Weights of a small transformer language model: MLP 256 GELU, vocabulary 8192.
Each number is 500 + 50 x the weight over its row's rms, rounded and kept within 0 to 999. Layers, rows and columns count from 0. Numbers have three digits each. The size before them is the row's rms in percent of the matrix's.

# up: layer 6 MLP up, 256x64, rms 0.217, rows 96-115, columns 0-63
# down: layer 6 MLP down (transposed), 256x64, rms 0.176, rows 96-115, columns 0-63
up96 093:448424474462496523466487583415514482574462497471493463510492550451518498525520464536585438480537474549480459597501622417499577520519513415513613434555538568470437396503456497507457463531500556
down96 123:501441531367484549468540551534521467501443455417425494541427561372482499481485464461601426478563441446533422490496539415517472560484511452564573512473445567461464501544500452528539488525520522
up97 090:493438494473460425534543407441533510544458483372455451560493482475549531504536550506461481406459441420477519551543515450382522564529416501479519542566499582510488473428599460533487458522522559
down97 084:454575509503511428509555561465454521534507438509469664394483422438576475591485504487543537444479453483510570404457422569457469462524530485513509499502467443533456495478442591514537481517479455
up98 109:581434455461440524510529551481563486531462570466456466587481529488505518430541464554534592490555465483496486452385512557494456521583451498447514449478492541492417417561524429430529392579518462
down98 095:442533589417508529537498492478436502540521519495544461508541437477598579572524505511440624522485539500539489528458481402451534462424429545486422496460500430414569523417510410454449503496465490
up99 081:542437519442364563495535557479422520511458423520456420501402519424472454527513543473486523486514458584460449528553520416533485633519536583504407525516468475503524485567494543484469531526514561
down99 080:578480563515515511440572590498518561492600391533498510548448438443550409490495541479489494489432536620506529564512517422494546448529567470514503601557406476513519461494480491430568490472490474
up100 099:524460537493462520522511503521479455454452436394493510519437513434522446477541485577471451541488538479473475515534452456471519568553450481509480494604412473423392390484578488525582362544504531
down100 094:484528560494564610598507475424479475495432543477508570494489497452513466491558517568488485474602500504408487487537442548518468474554496458533405558508451480453598468448542575525522539548367540
up101 090:493528512508519578392452473534514450461438465442491446457523487386527512531580424492537594541568584454434436521425434542517518493534403498409489530489469524439476430446471446422521485490499491
down101 089:594394435491544498504462470518449435502466480477537488513562583511452537452504506562484548511505507486559516543579496427545543431564526497568518462517455492520449415500532584464521380521503650
up102 093:501504560460514410485491445497609445591512492463432489526510481376488523536474408489440559452539550572420464500477439525425494515433452448471411496495435543524553461437429544523510443561519469
down102 088:489494438530511560559598434422556472441528524527494494445608459593371539462452567488579508519546495507449597533500448449516533564472475541417483464493540502561531552477550454481480558445479475
up103 101:581479552382530408492622512486507518537437538502434443498430513522469467524544486434556503484558363519464480507437545478486537492537429477445451420597476519524497459552549434444502459499499467
down103 107:512530438471438507476499453443560468500456519544481495492508622454472529488587474524575412548611521444458502476486555581469477491518445528512580517445438581422552442554469558502575463602475517
up104 084:532440553547465486554543558460492466471508466505491398552502545502530500546572369481612489483531413532499482481463447400549495486572475511464459439489508589460539523580579443544573488524469573
down104 077:518518517595597456572508518558534493571452454515568511484453496512553526505494540467507495433508589422493474539526430509524583421555440489483478452489453477444583445598410492494477516407391494
up105 102:483506566466567505479560472482563467431493405445447455558491486437511462587551482438482477410548457498463539440512483446429455531454498424509575510514414570498515458527553358524494512497406455
down105 096:464463431544497558472514528559381537490576521562486441412383520437462480517470454450489476506602471486482550543437484481446508504471540473492400446442397521527450556577511540466481542470449558
up106 107:466487489412476553482490543469623500541425513558383313561444468417499487486520486461534518537546448478422496542503589521475525526499480500537454545453538485462511510428530446517472520560525487
down106 114:490452557483567475518568498558581427471384494536537436437532403511450529423555558461499496493508565496488497586397526477559494478485537513605501491519531514474484414425451429550563460457450499
up107 103:388476556495543540495490630432504499580477469568508456501442582429528513583495465486614484578540498554511478491508499498583537521493525504573527485519418540522414418542547487481560527454561539
down107 101:404633554536505501488489490511482421466506563565521469465501424504483468456463451522464553565486492425569497535460361523491592492510450531530471479526519538531500436497477440421529420381476526
up108 104:459527474554490529464461493633552419564463423520542383532441528464431445493462428505495563487512518494423526486500451531472467537457513445521527584530453475570422420495478520441527412585496547
down108 114:502472564547571544500469597449483581542569490383477457425434520500535587478433551459398431520543491523422468553526543547503457499552518578548494578484466498445499493611474520516557533499504521
up109 094:398517503468456527509464601583502497533527465527476542673507507459514523520444463431504524483520596442482518543430417474524495515473464502439523539561596485458414419463485456473486423543496492
down109 087:649443528575505537482479529557503461495538508502484466461534554522455488532462465613435554478443420482527430483547573472480402455427524501564524477518395452528532469504433509515479436572581523
up110 097:548509474478463494482553416551552500517489481450380501532487587397501485579559435551418487466490501504342494512466508470449507521491410549473496603526454486457488461492585553526546519492574493
down110 097:458472416388439490459540503478523439426475512469429526461479527508590481513512430555623476471437603499461419510500424426468432501488452479438508544521574498497532493433429510459443534516533432
up111 085:481511513481500506541601484529524509508474549485515457522431577503455523455466472511596433420495510488391482548562514517434485510483444451482567417582390587466500561490523412546422604487500459
down111 079:530511488531508452503535577548546528504499434512513564535476463525610474586405585466414531443501495444571432458450506449541586449502529509604522431488534476499540486530551552502543546371497450
up112 099:500485534530533409507528496428582464567523497357393505504522426430423430482534458435512437476545515565536411436531535521502584524559511539446540484558491567487475472504533531452521466546435545
down112 085:511513563401440479590486534459562545462431521524529512470444540480534593524458552542499542526424529483506520450583531516488503527509497550508405463463498444485544568576532458491473511439463685
up113 089:455478446497339481513466514460536532598493483467476430482461568490488374486460518459437415524559516488495468484555509484576512561486484462581441560460475446481402548525429455500480489525495591
down113 077:594466521532498517518427497436491496434492544606536522528476521563425459488467568509589506435480494459439568501537487462443503536487527432543452425550425469479435486570540608453481559537400431
up114 110:507421513429384593510532548477563390562426528478468494619519506484518538469484417474539425505573488534499398511481492491508475520444522535521524427503423548475488405489601480482485497514540464
down114 121:461497515495408427503528501440501506524523510502484500456540545494441518563362506470559457380624390530498490516581439474527442472517532438478572518569441545484464532504444581512509545487492433
up115 103:553520558526513519505499468501582459478498487462464486589527591452447488485518447476632513450540511446440531469458548484556475492470412427523504552540630570477469521413586456403505445493511452
down115 114:425528545505441480509460569473546487503476473627464544578515528386436461465565502477599561592543490448462604499452514538576447528476535490564535510430524523523482535459521456461489530502584568